Weights of a small GPT-style language model, trained from scratch on English Wikipedia.
Size: width 224, MLP 896 tanh GELU, 16M parameters.
Architecture: rotary positions, biases.
Training: a variant of Muon for these matrices, 310M tokens, 9455 steps.
Each number is 50 + 12 x the weight over its row's rms, rounded and kept within 0 to 99. Layers, rows and columns count from 0. The size before them is the row's rms in percent of the matrix's.

# layer 11 MLP up, 896x224, rms 0.118, rows 296-358, columns 112-167
097:53 50 36 58 56 44 57 48 47 50 50 42 60 66 39 30 62 49 38 50 43 49 29 61 42 59 57 60 39 53 59 47 66 35 47 57 32 38 56 22 55 45 51 62 55 53 67 53 48 45 36 47 46 49 40 67
090:48 22 33 72 52 51 49 44 74 43 45 58 50 49 34 43 40 77 33 86 51 43 73 37 49 33 44 71 55 61 71 61 27 36 35 37 41 46 57 66 43 40 33 49 46 46 40 70 54 41 51 51 45 58 25 66
102:21 56 55 30 46 51 44 34 54 48 47 70 57 57 14 61 58 39 41 37 27 63 51 39 64 33 51 67 58 56 57 63 51 14 35 53 55 59 21 27 58 60 38 65 41 40 49 61 64 57 59 58 46 62 53 46
104:46 44 23 63 41 19 57 46 57 65 45 49 54 45 64 45 40 69 37 29 57 71 63 65 48 50 72 53 44 64 52 41 63 45 45 51 61 58 63 60 57 48 39 52 34 59 59 54 40 64 66 51 30 59 48 21
101:56 62 35 52 24 38 46 50 52 43 52 31 41 48 31 43 44 45 76 44 34 44 58 83 47 53 56 54 50 75 62 44 43 60 39 56 40 62 62 60 55 44 54 40 48 53 51 53 66 58 45 34 52 42 43 43
097:58 71 67 42 31 50 33 58 47 54 62 59 32 45 43 35 47 48 35 49 49 62 74 63 45 55 45 57 35 46 46 65 65 43 55 54 50 24 36 42 54 71 79 71 61 42 32 37 42 48 60 58 57 38 45 43
093:56 51 77 48 25 55 39 25 45 33 55 49 55 61 68 36 48 50 74 52 66 59 57 48 49 47 46 34 50 51 68 50 62 42 36 43 57 28 20 70 41 60 43 46 33 57 63 43 40 85 26 48 83 50 44 54
096:65 56 52 53 38 57 44 59 49 54 38 43 62 37 60 40 52 55 48 54 52 64 57 57 47 45 59 27 36 60 48 59 34 52 60 53 18 71 49 44 44 48 27 32 28 47 62 50 50 61 53 55 60 44 40 52
094:48 39 54 52 25 34 34 24 44 44 75 51 68 78 62 32 50 31 52 58 60 59 61 66 50 49 47 44 52 41 60 20 37 68 52 42 65 41 46 41 73 51 45 60 68 45 56 59 62 59 48 71 44 77 53 57
093:57 37 36 68 47 44 59 59 61 36 55 53 61 30 58 35 44 58 39 68 46 56 60 41 57 66 52 56 29 39 78 28 41 76 62 37 63 47 40 45 33 34 48 35 29 27 25 51 57 57 54 34 16 60 55 65
092:57 69 55 52 50 66 77 52 53 36 41 61 43 39 35 45 41 50 25 43 45 33 47 38 70 50 59 41 59 51 63 50 48 56 57 52 52 37 64 34 52 33 63 51 55 46 47 45 32 42 62 60 42 32 50 47
101:34 38 52 72 65 40 37 29 60 66 44 52 39 42 73 37 44 35 23 42 45 42 18 47 41 77 39 41 51 41 71 46 41 54 43 50 74 50 50 55 48 52 45 50 46 45 46 49 29 49 55 59 59 41 45 40
101:54 60 55 49 62 40 35 55 64 52 50 39 30 50 36 55 43 50 40 63 45 32 30 39 52 52 58 51 65 56 61 53 62 33 37 69 44 69 54 55 37 56 46 43 61 56 53 57 59 48 69 46 33 39 61 50
116:59 53 53 55 54 66 36 63 55 41 45 44 49 36 30 24 45 55 53 35 54 31 36 45 51 53 51 51 38 67 57 68 45 31 39 50 40 48 52 51 43 41 47 38 49 48 72 53 52 60 52 55 50 52 52 45
095:41 54 61 27 34 34 80 50 52 56 57 44 69 52 29 51 65 48 42 51 41 68 59 54 46 57 61 52 40 40 53 57 56 35 44 61 52 48 62 46 65 45 48 72 37 63 59 29 61 56 51 44 42 56 30 49
089:60 57 63 49 29 51 30 62 47 37 43 59 59 81 37 54 55 62 48 57 58 29 43 46 61 28 56 33 25 44 48 62 68 55 52 44 46 43 57 58 40 63 65 48 55 58 32 40 48 56 37 84 39 58 65 53
094:51 50 55 59 59 42 44 46 34 60 45 40 44 17 38 49 45 39 42 55 55 61 35 46 50 39 45 50 37 32 65 45 64 54 43 47 52 52 44 37 40 49 33 56 44 66 81 46 59 57 43 78 33 67 55 45
101:41 59 56 32 42 64 25 55 61 50 32 40 64 33 55 31 56 79 75 68 71 36 52 45 58 35 47 40 58 52 63 46 59 43 53 23 61 56 52 45 45 52 52 48 66 66 25 47 56 61 37 55 31 41 42 46
096:48 64 35 43 62 44 76 55 62 44 42 60 26 68 43 48 43 60 37 66 37 56 31 48 69 39 53 45 68 47 45 31 53 43 42 42 55 55 43 58 49 48 51 70 54 35 45 70 60 65 34 53 51 64 70 38
103:59 49 57 54 39 46 64 34 50 47 56 35 52 32 48 29 35 64 34 66 71 57 69 21 35 60 49 56 31 42 58 32 51 48 41 62 30 71 67 50 44 47 55 50 66 73 39 36 37 53 53 48 70 47 59 59
094:69 40 46 35 40 54 45 60 55 74 26 54 71 52 52 53 51 55 34 46 50 51 48 31 62 48 30 48 42 67 45 39 52 60 21 28 32 49 56 66 58 42 60 27 42 53 46 43 46 34 71 59 53 53 39 59
111:49 22 66 50 53 38 58 55 50 48 31 35 56 38 67 46 57 59 67 51 47 79 43 68 46 39 41 55 42 51 54 52 51 42 30 28 61 58 39 52 54 56 44 41 32 32 63 34 42 37 63 38 35 63 62 62
089:52 45 58 39 58 52 41 41 59 60 46 59 57 50 53 31 28 49 57 73 49 63 62 57 63 13 64 52 33 45 55 42 54 61 59 54 57 42 61 32 51 40 48 35 43 47 53 58 41 63 51 57 40 25 54 95
105:33 47 38 66 45 51 54 41 47 44 28 64 60 69 41 52 61 55 69 70 75 37 39 52 61 48 39 67 67 58 50 50 24 30 44 47 45 64 22 58 49 40 28 61 66 55 34 54 49 37 62 54 52 44 48 58
109:55 45 42 22 50 27 72 56 62 43 56 29 57 60 32 50 44 38 48 63 62 40 58 44 70 52 75 66 35 56 68 60 44 14 74 53 39 53 44 53 60 71 60 39 51 53 48 35 57 50 54 70 49 67 44 67
102:29 42 40 46 57 54 46 38 56 50 66 32 44 62 61 55 40 25 55 39 50 63 51 42 91 43 54 58 33 45 60 44 45 49 51 49 54 39 58 38 74 40 72 48 48 63 44 61 60 64 41 47 61 68 39 48
083:59 53 59 58 54 51 43 70 41 58 31 51 55 62 63 34 48 57 77 53 50 59 39 65 35 24 57 46 57 46 24 67 45 46 68 56 51 24 69 66 62 56 42 79 43 50 53 54 28 48 61 58 55 56 45 53
095:41 53 58 51 28 53 54 43 50 58 53 36 42 63 35 36 35 51 42 39 50 62 45 36 60 43 64 63 54 66 52 43 17 78 50 27 54 32 55 38 57 75 55 38 42 63 76 61 61 71 43 68 30 54 58 47
097:44 65 56 63 60 36 41 25 43 68 59 42 49 43 42 53 53 42 54 53 51 52 52 43 47 32 35 47 65 58 76 57 63 39 41 28 30 65 33 55 66 50 65 37 49 42 46 61 53 53 50 61 49 63 37 36
096:52 53 77 70 56 50 41 61 63 72 58 53 44 50 78 32 37 42 60 52 45 54 44 58 45 52 46 36 31 60 49 51 31 42 44 59 50 65 29 64 56 61 69 61 67 49 56 35 63 43 54 47 44 45 38 36
101:43 51 49 45 55 32 47 46 46 53 38 46 46 56 46 42 43 67 59 45 45 34 37 41 50 42 69 27 35 50 47 45 57 56 55 60 80 30 66 42 67 34 69 53 47 44 59 54 41 38 38 44 45 70 63 39
094:54 44 39 36 40 64 41 57 46 34 38 56 76 68 38 59 34 56 47 43 64 53 71 42 69 47 36 34 45 37 55 62 54 45 60 52 64 57 47 61 77 34 39 37 48 66 60 44 50 19 71 38 74 30 55 59
102:37 49 37 42 57 40 50 36 68 61 55 55 55 57 48 62 53 49 55 31 26 65 56 51 54 51 38 57 74 47 64 55 48 55 38 76 49 43 49 43 48 38 49 51 28 47 63 27 53 45 69 62 51 59 22 44
098:57 51 59 32 39 35 63 46 64 75 27 53 73 53 55 44 61 39 37 58 37 55 36 61 54 52 30 46 64 47 46 58 46 69 25 46 48 69 62 48 61 50 42 51 55 47 37 52 39 55 61 49 52 51 38 60
101:57 41 65 49 38 51 43 25 55 56 45 54 72 75 58 61 61 64 36 82 52 51 50 60 52 47 36 50 69 52 58 70 51 58 55 55 60 42 41 45 47 32 71 17 52 41 42 45 44 29 60 68 54 25 56 60
095:77 40 61 46 42 45 68 62 55 65 56 52 28 68 65 50 63 46 59 38 47 40 55 43 36 43 62 42 64 45 44 63 61 47 46 26 61 58 50 51 35 38 42 42 31 50 49 50 41 58 51 67 55 53 59 38
115:66 47 39 47 26 55 46 54 31 75 37 22 61 46 61 40 56 48 33 37 59 48 44 54 35 30 34 44 50 59 43 58 55 48 47 66 58 46 47 46 60 37 49 72 45 68 46 55 43 83 34 60 52 71 30 54
109:56 69 58 46 49 37 63 54 73 48 50 41 61 71 56 49 40 61 76 54 53 42 56 48 57 58 53 37 49 18 45 35 49 47 68 50 47 72 34 74 70 36 32 64 60 44 54 63 42 51 33 73 52 24 49 64
103:28 32 38 58 67 41 69 55 38 61 50 44 57 77 48 38 50 56 55 51 49 51 54 49 67 45 44 59 34 31 40 48 29 47 38 61 45 66 68 52 59 25 59 57 54 48 46 43 75 49 70 35 63 56 63 25
119:78 37 54 37 42 37 57 67 51 55 59 47 57 38 37 41 56 59 67 48 48 28 49 48 49 30 51 46 19 52 43 62 28 32 66 30 49 54 60 28 35 46 63 38 33 38 33 54 71 60 65 53 41 51 46 52
107:86 28 31 47 43 36 53 62 45 50 67 43 73 37 45 24 39 43 51 58 62 45 63 36 48 58 36 48 53 62 58 37 35 60 37 54 41 55 44 38 74 49 59 41 62 36 50 54 61 63 65 55 43 61 54 45
098:30 71 33 50 50 45 44 94 57 45 44 56 42 47 75 34 47 47 72 49 57 36 49 44 48 26 43 49 52 43 58 49 40 39 65 55 59 68 41 52 48 44 61 26 62 44 61 53 39 66 53 57 56 49 61 80
112:34 37 49 55 34 59 48 45 65 39 73 48 40 52 51 43 67 46 61 38 79 43 50 46 53 45 59 54 33 65 59 61 45 45 36 59 55 40 27 59 48 68 49 45 22 58 36 46 41 53 45 43 56 59 36 43
092:49 37 47 55 61 29 46 68 39 60 46 51 49 31 39 44 42 43 70 38 38 57 43 52 51 52 60 56 50 33 40 55 76 49 61 66 43 57 47 54 54 42 56 51 63 39 46 83 51 50 69 30 46 47 55 46
100:44 48 51 63 73 47 61 68 45 42 37 63 56 45 51 63 60 36 63 65 55 62 45 52 54 38 47 64 39 53 34 46 68 30 59 41 57 53 59 36 50 48 51 53 30 57 59 29 49 36 43 43 34 51 63 38
110:37 55 60 56 40 55 39 39 37 44 40 41 49 43 59 54 51 80 45 77 61 51 50 64 65 35 18 53 29 52 41 46 62 32 61 38 47 39 54 39 49 31 54 50 44 44 47 60 28 46 69 55 65 32 57 70
099:56 53 57 55 61 38 48 33 45 32 44 36 56 59 42 40 40 75 50 62 63 58 41 44 51 69 46 52 44 13 72 70 46 63 43 54 27 42 65 71 51 37 72 78 56 11 39 34 41 49 84 43 59 50 59 65
098:53 52 49 42 35 53 43 43 52 46 34 45 45 49 54 73 38 49 61 57 39 46 49 73 48 60 35 48 78 55 34 34 62 43 58 74 78 36 38 43 19 69 72 40 47 57 61 51 40 40 70 46 47 29 53 34
102:32 65 45 39 59 51 69 50 53 43 67 56 46 39 39 48 63 36 35 58 51 69 49 70 47 45 31 55 48 55 65 56 35 38 55 57 80 36 37 57 58 19 42 64 63 29 42 51 23 55 53 61 59 52 42 53
101:52 67 50 34 63 37 54 75 37 42 47 50 49 52 57 49 47 48 37 46 40 40 49 78 52 41 50 58 65 67 42 50 53 56 44 67 33 59 38 39 40 43 54 48 60 48 45 45 62 47 62 72 52 47 54 38
101:60 43 55 62 65 63 72 53 41 38 58 64 43 53 67 49 42 58 30 64 56 60 43 53 53 53 32 56 50 51 60 58 45 38 66 66 37 54 46 67 77 46 53 61 42 49 50 56 62 51 71 66 63 30 57 36
102:53 54 60 89 41 70 42 61 46 34 66 50 52 45 57 44 44 53 34 53 53 60 37 49 47 51 27 50 43 40 52 63 59 51 45 40 61 51 55 68 60 52 30 55 65 29 41 58 52 68 48 40 45 45 48 52
092:70 52 34 53 55 73 25 54 55 52 29 70 48 52 39 49 25 50 57 67 49 50 54 41 60 54 28 47 42 54 44 45 43 48 40 46 27 44 49 62 68 57 50 34 63 41 76 74 51 59 64 47 38 60 48 46
099:64 76 55 59 36 50 54 32 31 53 47 49 61 53 46 55 55 32 58 45 50 39 54 53 31 62 72 54 30 33 79 51 43 39 38 67 34 56 46 56 37 35 45 58 53 52 64 61 34 44 47 66 60 47 41 59
094:56 50 52 32 78 29 53 77 63 49 32 29 20 27 59 30 60 50 24 39 35 69 44 49 58 39 52 44 47 51 48 46 50 69 69 33 66 42 55 38 54 45 48 57 53 50 66 62 54 55 58 34 62 31 63 62
093:55 37 40 45 38 56 55 51 52 59 47 48 60 69 36 61 42 52 51 41 69 61 61 45 64 37 45 66 49 57 54 44 59 40 55 40 52 61 61 23 56 57 55 46 54 39 65 45 46 44 30 53 44 68 40 42
103:50 37 46 71 61 64 64 50 74 40 59 64 54 55 60 35 24 30 55 52 38 68 59 53 61 47 49 45 23 30 47 35 40 52 42 61 62 63 62 53 44 27 36 80 43 59 63 41 42 50 51 50 41 62 45 40
101:39 45 65 49 52 39 55 63 47 54 61 65 34 42 44 69 39 45 68 45 63 53 66 50 40 37 60 69 51 51 35 37 42 50 60 63 64 40 24 60 47 69 55 45 50 51 69 65 45 74 39 27 37 23 73 53
102:51 49 43 37 47 57 33 59 47 38 33 52 61 67 58 57 52 41 47 26 54 37 59 55 66 59 39 57 52 52 48 27 41 53 40 67 71 66 56 39 41 27 49 42 64 81 45 55 36 49 37 54 60 34 58 54
105:57 54 47 24 71 73 67 40 43 37 71 36 64 46 48 34 38 51 44 44 41 43 58 69 40 73 49 54 51 75 44 43 55 64 53 66 56 54 41 39 72 38 45 44 58 67 42 78 35 52 54 60 50 57 68 64
103:45 31 81 52 50 46 40 50 41 66 57 32 42 50 55 39 37 33 62 52 38 62 49 61 49 37 58 55 50 23 38 38 46 49 68 57 52 53 60 54 26 41 45 62 54 50 40 51 73 61 72 60 69 69 25 61
098:40 32 49 63 57 25 64 60 30 40 36 61 63 52 55 46 56 30 33 46 39 64 26 60 52 47 37 46 44 52 50 66 45 41 51 55 38 33 55 46 49 65 52 45 26 39 81 67 59 48 50 63 52 53 49 39
091:41 54 50 35 65 62 38 54 66 51 45 61 55 60 64 56 28 60 48 31 41 38 47 48 51 32 55 70 55 45 64 61 53 40 49 50 47 53 45 57 76 51 72 36 32 45 48 50 52 39 53 39 57 20 23 49
# layer 11 MLP down (transposed), 896x224, rms 0.126, rows 296-357, columns 112-167
102:53 44 47 63 38 57 33 54 48 50 37 61 53 69 48 48 53 70 61 57 42 55 73 49 44 65 44 49 51 45 31 46 54 43 60 54 51 62 51 39 41 47 54 52 30 53 67 51 44 34 61 47 54 80 56 27
076:37 46 36 33 55 54 54 30 40 50 75 48 60 58 14 66 54 35 53 49 59 32 56 44 63 63 45 63 56 49 47 60 55 59 29 55 40 40 64 72 53 59 39 53 35 25 48 58 72 62 41 42 50 42 59 41
113:69 27 65 69 77 61 53 50 49 46 53 65 59 34 46 39 44 55 50 36 55 45 58 47 58 40 46 65 51 43 24 33 32 51 55 36 36 55 57 54 38 35 52 47 36 58 54 58 63 36 47 54 48 51 35 75
103:33 62 68 61 53 31 71 51 52 38 54 67 23 62 47 17 34 53 45 33 42 51 48 68 54 42 55 37 28 77 41 45 53 50 52 40 52 50 46 40 58 45 62 43 46 52 44 48 50 46 52 62 36 55 44 68
108:50 45 66 57 65 41 34 40 38 43 39 37 50 55 40 52 50 49 50 72 53 75 50 56 51 39 54 43 52 46 59 56 37 23 49 79 70 72 42 51 28 44 37 67 53 59 51 19 44 45 60 77 49 59 50 60
101:47 13 44 67 57 61 55 50 40 49 48 65 66 41 41 42 59 36 45 53 57 40 38 33 64 75 45 39 45 49 71 49 20 91 62 42 34 77 47 46 72 33 32 49 55 46 45 43 47 62 54 41 45 40 55 40
099:51 37 48 41 46 39 33 49 58 51 56 43 47 35 56 66 50 57 48 52 35 38 51 38 70 54 52 54 39 52 54 29 54 49 53 51 44 75 47 31 54 38 62 48 49 41 56 47 31 63 53 62 51 50 41 37
094:51 46 52 43 55 39 32 65 44 10 43 67 60 56 52 59 60 64 32 47 41 47 27 49 20 29 49 55 51 57 62 43 62 54 41 60 46 41 74 63 60 61 42 80 62 51 64 52 57 38 79 34 43 46 32 47
103:47 55 49 40 55 49 61 33 65 57 21 42 38 47 55 32 50 58 40 53 50 46 61 42 64 48 47 71 58 37 48 60 53 14 51 46 53 44 51 63 60 57 59 55 40 52 39 73 43 44 64 39 68 37 56 30
092:35 44 49 66 55 49 45 51 66 26 56 58 29 46 44 59 56 30 38 38 55 55 61 48 40 46 59 56 71 48 60 44 44 22 41 40 68 45 56 45 62 67 59 48 65 44 43 47 41 65 40 36 42 42 41 50
094:46 37 37 59 49 56 42 50 52 51 70 38 44 61 58 33 68 41 54 66 49 51 56 53 38 59 42 49 55 42 52 56 45 40 27 49 70 52 31 51 40 49 41 28 39 50 56 54 58 56 46 29 57 46 54 51
095:70 53 42 76 63 62 52 67 28 45 29 57 40 72 28 42 64 40 67 65 57 51 39 50 48 58 52 47 51 57 49 39 39 44 64 42 66 43 70 59 65 61 58 69 37 45 43 41 60 53 28 61 44 66 49 45
104:67 46 39 47 52 56 44 46 63 44 35 47 43 64 41 37 30 45 28 53 50 65 62 45 44 75 39 53 42 67 42 73 41 44 46 57 53 42 43 63 49 42 55 69 48 23 47 37 38 75 45 49 53 29 90 74
119:53 46 42 39 44 48 51 45 46 60 60 54 35 65 50 56 27 44 33 36 43 64 58 42 54 37 36 46 49 61 37 47 59 37 59 23 51 52 56 31 56 55 50 54 67 72 52 82 59 61 37 63 47 40 59 71
094:49 35 64 62 44 50 54 57 52 36 52 56 49 54 47 49 66 48 41 38 78 37 47 58 71 50 38 53 48 47 54 58 45 37 62 56 52 77 43 49 54 64 53 53 72 42 51 32 34 54 74 52 67 33 48 44
092:37 37 60 53 40 66 45 36 58 54 49 56 38 35 38 60 72 40 58 69 46 52 26 53 44 53 39 41 60 54 71 57 58 48 56 37 46 64 55 41 56 47 37 39 35 47 37 61 55 43 64 46 50 51 49 51
100:44 33 79 18 50 43 38 61 68 26 58 88 57 59 35 53 51 55 50 68 41 38 59 43 64 62 58 49 68 39 68 63 49 57 37 55 46 30 43 52 52 64 58 65 41 47 50 70 50 63 63 58 45 51 47 58
093:41 44 51 53 53 47 66 47 35 54 49 44 66 61 59 59 53 38 36 41 44 54 41 56 45 47 59 68 27 62 37 66 46 85 37 47 48 40 54 56 62 56 57 58 54 37 67 50 37 48 54 46 59 61 47 52
097:51 56 53 75 53 40 46 47 31 54 54 45 42 43 42 47 53 41 54 38 43 46 60 64 36 52 68 52 52 61 29 48 52 60 63 62 33 75 45 52 52 49 47 68 65 49 43 61 27 65 58 59 65 29 49 46
101:39 61 46 44 21 55 46 42 47 41 46 53 41 51 41 67 40 56 53 63 39 53 62 27 46 36 36 70 47 20 53 61 54 40 58 34 61 54 52 63 53 54 45 39 40 62 46 56 38 66 49 63 35 53 52 46
094:58 63 43 26 57 45 36 46 53 45 44 51 32 42 53 58 42 50 45 62 25 48 66 51 56 47 70 74 52 42 62 31 49 44 69 39 64 49 57 89 50 41 56 64 64 40 51 60 47 47 63 62 60 58 60 42
105:33 44 70 41 32 59 51 75 52 48 41 64 34 32 85 62 22 50 65 52 64 61 44 32 53 50 45 85 43 60 42 47 53 44 53 44 57 50 38 44 47 58 36 40 44 55 16 24 54 37 57 64 38 53 52 50
091:46 57 50 26 61 44 50 41 66 58 27 64 39 50 53 44 61 59 43 53 44 66 46 39 49 43 53 49 54 48 54 64 80 39 71 43 53 61 33 45 42 63 55 55 51 44 52 64 52 51 68 51 42 49 47 48
104:41 47 48 66 48 51 56 31 64 34 52 35 21 38 57 60 63 69 63 53 34 60 58 55 69 62 60 44 74 70 48 57 59 46 37 70 76 55 59 50 48 49 51 37 47 54 40 50 41 25 66 44 50 55 47 50
109:60 53 63 60 60 41 37 42 42 54 56 61 43 46 17 65 51 59 41 36 34 58 60 55 58 44 53 46 62 67 40 32 40 21 51 45 68 30 41 61 46 31 44 59 66 50 55 36 64 53 45 56 41 63 40 47
105:49 57 47 52 53 63 63 33 39 39 47 37 52 46 79 45 49 16 40 58 52 50 55 82 46 40 34 72 81 50 48 51 54 44 50 56 50 36 61 55 47 48 48 64 68 48 58 39 52 48 58 41 48 53 60 49
088:55 55 63 71 30 45 65 43 55 48 75 17 63 43 56 45 46 65 58 55 35 53 68 59 38 74 61 45 49 52 18 48 36 36 56 67 47 60 57 53 50 56 56 53 60 59 44 38 61 36 64 53 55 40 39 45
106:41 33 58 52 43 65 61 43 45 38 36 72 42 36 58 66 60 58 49 30 47 31 43 58 56 32 47 34 38 62 66 40 60 43 34 78 38 61 55 59 39 39 56 58 31 49 54 54 57 26 65 41 74 30 43 55
107:44 40 40 47 51 29 69 39 54 41 50 54 54 34 65 54 36 60 52 51 44 54 61 65 43 53 43 44 69 42 25 47 66 35 35 45 51 40 43 58 49 50 75 39 64 59 34 39 55 36 52 29 29 47 48 48
103:54 33 37 33 46 57 43 49 42 45 38 45 49 65 41 55 38 54 55 38 63 54 60 30 41 59 52 57 67 31 53 58 50 72 78 39 48 31 41 29 44 36 48 54 50 38 45 25 29 65 60 43 44 52 42 56
100:68 41 51 32 59 52 31 68 37 63 54 46 35 53 38 56 36 43 58 55 45 58 49 30 47 64 40 60 51 37 33 36 39 54 68 56 53 35 61 62 57 34 57 42 39 44 65 60 37 55 45 62 45 40 58 42
092:43 57 60 39 54 53 59 36 51 62 53 53 38 47 42 41 50 51 52 68 40 49 48 45 31 59 73 52 24 60 43 50 48 50 53 48 31 53 58 50 31 58 67 45 62 48 45 48 56 63 47 49 46 50 47 30
101:33 41 48 47 58 74 61 42 34 53 65 59 46 53 47 51 64 44 51 49 74 52 29 32 51 52 50 45 33 50 60 58 47 50 51 46 57 51 50 49 76 51 50 60 38 31 59 41 45 31 56 34 66 64 46 61
095:73 45 52 60 41 42 34 53 60 64 78 60 35 47 47 52 48 54 69 47 45 52 61 27 60 48 56 63 42 63 70 60 46 47 66 47 60 47 39 60 41 54 63 47 35 42 59 45 56 28 48 38 55 58 67 51
095:49 37 44 78 45 65 37 60 35 54 31 67 73 37 37 46 61 53 53 30 39 42 56 49 60 52 51 45 40 58 62 45 57 49 49 67 43 35 45 56 74 41 54 60 44 79 44 46 52 61 48 65 64 55 61 60
088:42 60 67 54 43 56 34 49 56 31 62 40 65 29 44 61 26 60 34 32 66 66 67 28 45 49 61 49 53 56 42 54 60 30 47 53 76 38 54 43 49 46 66 41 42 70 44 39 56 45 21 45 43 47 42 50
112:46 53 47 31 40 49 63 59 36 44 17 22 61 43 44 59 60 57 54 42 68 44 48 34 56 51 53 45 36 29 29 37 37 56 43 43 31 45 51 39 38 39 57 54 45 45 49 55 57 64 75 55 56 40 26 59
110:52 63 49 53 49 72 54 67 65 36 49 51 60 46 41 56 37 60 58 38 54 37 48 25 45 60 46 43 41 33 53 26 56 52 46 31 39 59 43 37 54 41 49 73 59 36 58 51 43 58 79 48 67 50 46 50
100:49 64 52 53 58 48 53 24 48 46 60 36 32 66 29 45 68 38 42 63 50 69 37 40 42 53 68 38 62 51 47 37 35 59 54 35 53 43 55 63 49 44 44 65 48 57 71 53 28 54 56 43 67 48 49 60
128:45 51 38 28 47 46 47 42 54 70 76 66 52 77 34 51 49 55 48 44 49 53 46 24 35 46 70 52 40 54 67 57 37 45 62 39 44 60 50 47 73 62 42 74 52 52 44 61 57 55 45 68 70 74 35 37
113:62 73 40 57 31 53 58 52 42 36 49 44 33 46 66 53 41 59 36 25 43 47 55 41 54 49 50 54 36 43 52 53 65 54 51 50 48 45 64 40 35 59 40 35 69 49 42 54 47 51 61 64 33 20 64 74
089:40 67 50 64 32 58 63 43 84 59 74 48 52 34 45 47 59 51 59 40 26 52 33 62 60 62 55 61 52 39 54 82 51 72 46 56 28 50 36 47 51 36 32 51 62 54 59 52 31 44 90 37 76 36 39 62
117:67 68 49 43 57 56 64 44 40 62 49 64 57 57 38 46 48 46 51 66 61 39 42 43 69 71 73 50 62 42 45 46 39 56 31 66 35 51 37 53 47 45 61 50 38 48 38 63 43 74 47 61 43 38 33 62
100:54 43 52 59 28 41 59 30 49 62 61 51 45 52 72 54 61 48 45 42 42 57 60 53 46 63 48 46 47 55 44 47 81 69 48 41 53 53 40 40 49 31 62 79 30 45 40 65 39 38 37 25 60 54 43 38
095:41 54 59 56 41 50 40 34 77 61 43 74 37 63 65 47 38 60 60 43 41 71 50 30 28 43 49 40 43 54 31 44 50 61 36 43 49 38 47 61 61 48 53 28 72 39 50 67 63 48 67 68 48 66 34 51
107:54 47 59 48 69 47 48 41 54 50 43 49 64 55 63 45 42 53 43 58 54 35 56 63 48 47 32 36 43 67 73 36 42 43 51 81 73 55 46 36 53 69 40 36 34 19 58 27 53 58 44 40 42 37 50 71
095:61 56 75 43 48 43 47 37 48 33 65 61 50 44 52 46 69 49 37 58 48 33 34 48 51 53 37 36 61 41 53 37 47 46 22 33 58 61 57 37 68 56 49 58 54 51 44 54 37 37 52 45 50 34 47 35
102:47 49 57 46 41 59 65 38 63 57 60 36 40 60 50 72 50 38 46 59 45 51 52 42 45 37 61 64 35 60 41 51 46 20 60 47 54 49 41 67 39 52 52 32 50 49 46 48 54 63 27 40 44 63 60 42
097:49 52 72 37 50 52 45 64 55 52 32 57 74 55 62 43 41 57 62 53 40 15 61 15 55 61 56 47 66 58 48 44 47 58 44 53 49 51 59 58 50 90 69 57 30 73 34 56 52 67 51 33 41 47 55 59
094:60 48 62 45 70 45 46 58 43 57 76 58 46 34 45 64 49 41 43 23 48 57 35 70 44 39 68 54 54 60 66 69 47 54 44 76 44 83 79 59 34 52 35 17 62 37 48 28 36 46 49 49 67 75 45 64
095:43 46 58 61 43 47 68 36 49 45 46 09 66 41 52 41 55 33 45 57 33 57 58 46 48 43 63 58 70 67 53 34 43 64 40 35 62 63 54 31 42 52 68 47 79 57 44 45 41 40 35 52 54 47 51 44
096:61 61 53 40 57 40 46 52 58 61 45 44 55 55 65 47 44 61 80 45 28 45 76 43 51 61 63 51 37 51 56 64 61 50 58 28 48 27 29 50 30 64 63 53 46 47 55 50 49 38 49 62 55 55 56 42
088:30 37 45 51 63 61 51 78 50 61 55 57 41 46 58 41 33 55 68 33 37 46 61 18 43 61 57 55 62 48 45 53 36 66 51 38 49 53 47 33 49 54 39 31 43 71 56 62 54 52 62 38 59 46 55 32
097:45 21 29 57 42 63 58 68 50 41 34 50 73 61 55 41 48 47 37 46 53 35 54 56 41 72 51 40 59 60 51 29 61 58 22 60 42 47 30 34 52 79 65 34 45 70 44 41 57 43 67 30 47 49 47 49
096:62 45 38 62 72 63 35 73 32 41 28 64 37 45 58 59 59 28 30 50 60 43 54 52 47 53 66 44 55 65 53 68 64 52 40 71 55 60 53 43 44 63 37 32 27 51 40 65 49 26 69 56 60 83 67 44
088:33 49 66 63 38 37 49 49 68 53 48 34 43 50 36 53 63 53 49 61 57 50 42 68 57 58 40 64 59 57 66 71 54 50 51 16 51 54 33 46 95 43 73 18 40 56 71 67 48 49 40 21 48 58 46 60
113:38 37 32 25 36 38 64 45 31 61 50 41 75 54 64 52 47 55 28 48 48 75 59 57 68 55 35 57 24 55 59 71 71 50 37 65 58 37 47 61 75 42 66 34 64 56 50 46 44 58 55 53 48 46 40 47
108:60 38 61 60 45 52 64 54 49 42 55 58 51 49 48 60 48 54 33 52 43 53 33 47 43 31 55 47 67 50 57 57 46 41 55 84 61 61 42 52 57 63 43 52 59 65 48 50 16 83 41 52 37 32 59 33
113:39 45 46 36 52 58 60 51 52 56 54 19 46 67 46 39 53 62 39 49 58 49 56 34 41 55 49 63 41 51 41 60 51 53 53 46 46 53 38 46 75 44 74 52 64 44 54 49 41 58 64 72 23 66 66 58
101:42 51 46 61 55 56 18 62 50 54 23 39 57 33 44 58 34 47 48 56 67 39 48 41 44 60 52 57 73 50 48 63 59 54 49 55 44 32 39 61 58 61 48 31 80 38 49 59 33 75 57 57 32 61 51 49
101:38 53 47 66 51 59 37 45 34 64 35 61 44 47 48 55 52 54 58 51 41 72 47 74 34 43 42 70 57 31 32 75 60 35 41 51 35 66 43 64 26 61 67 52 44 68 53 49 46 48 40 53 75 37 58 43
093:44 31 38 70 34 55 49 45 47 50 68 55 37 65 40 56 44 39 70 61 56 53 39 61 45 46 45 56 50 60 48 41 47 52 46 65 51 72 40 32 52 49 76 48 41 61 49 51 47 60 54 26 68 45 29 53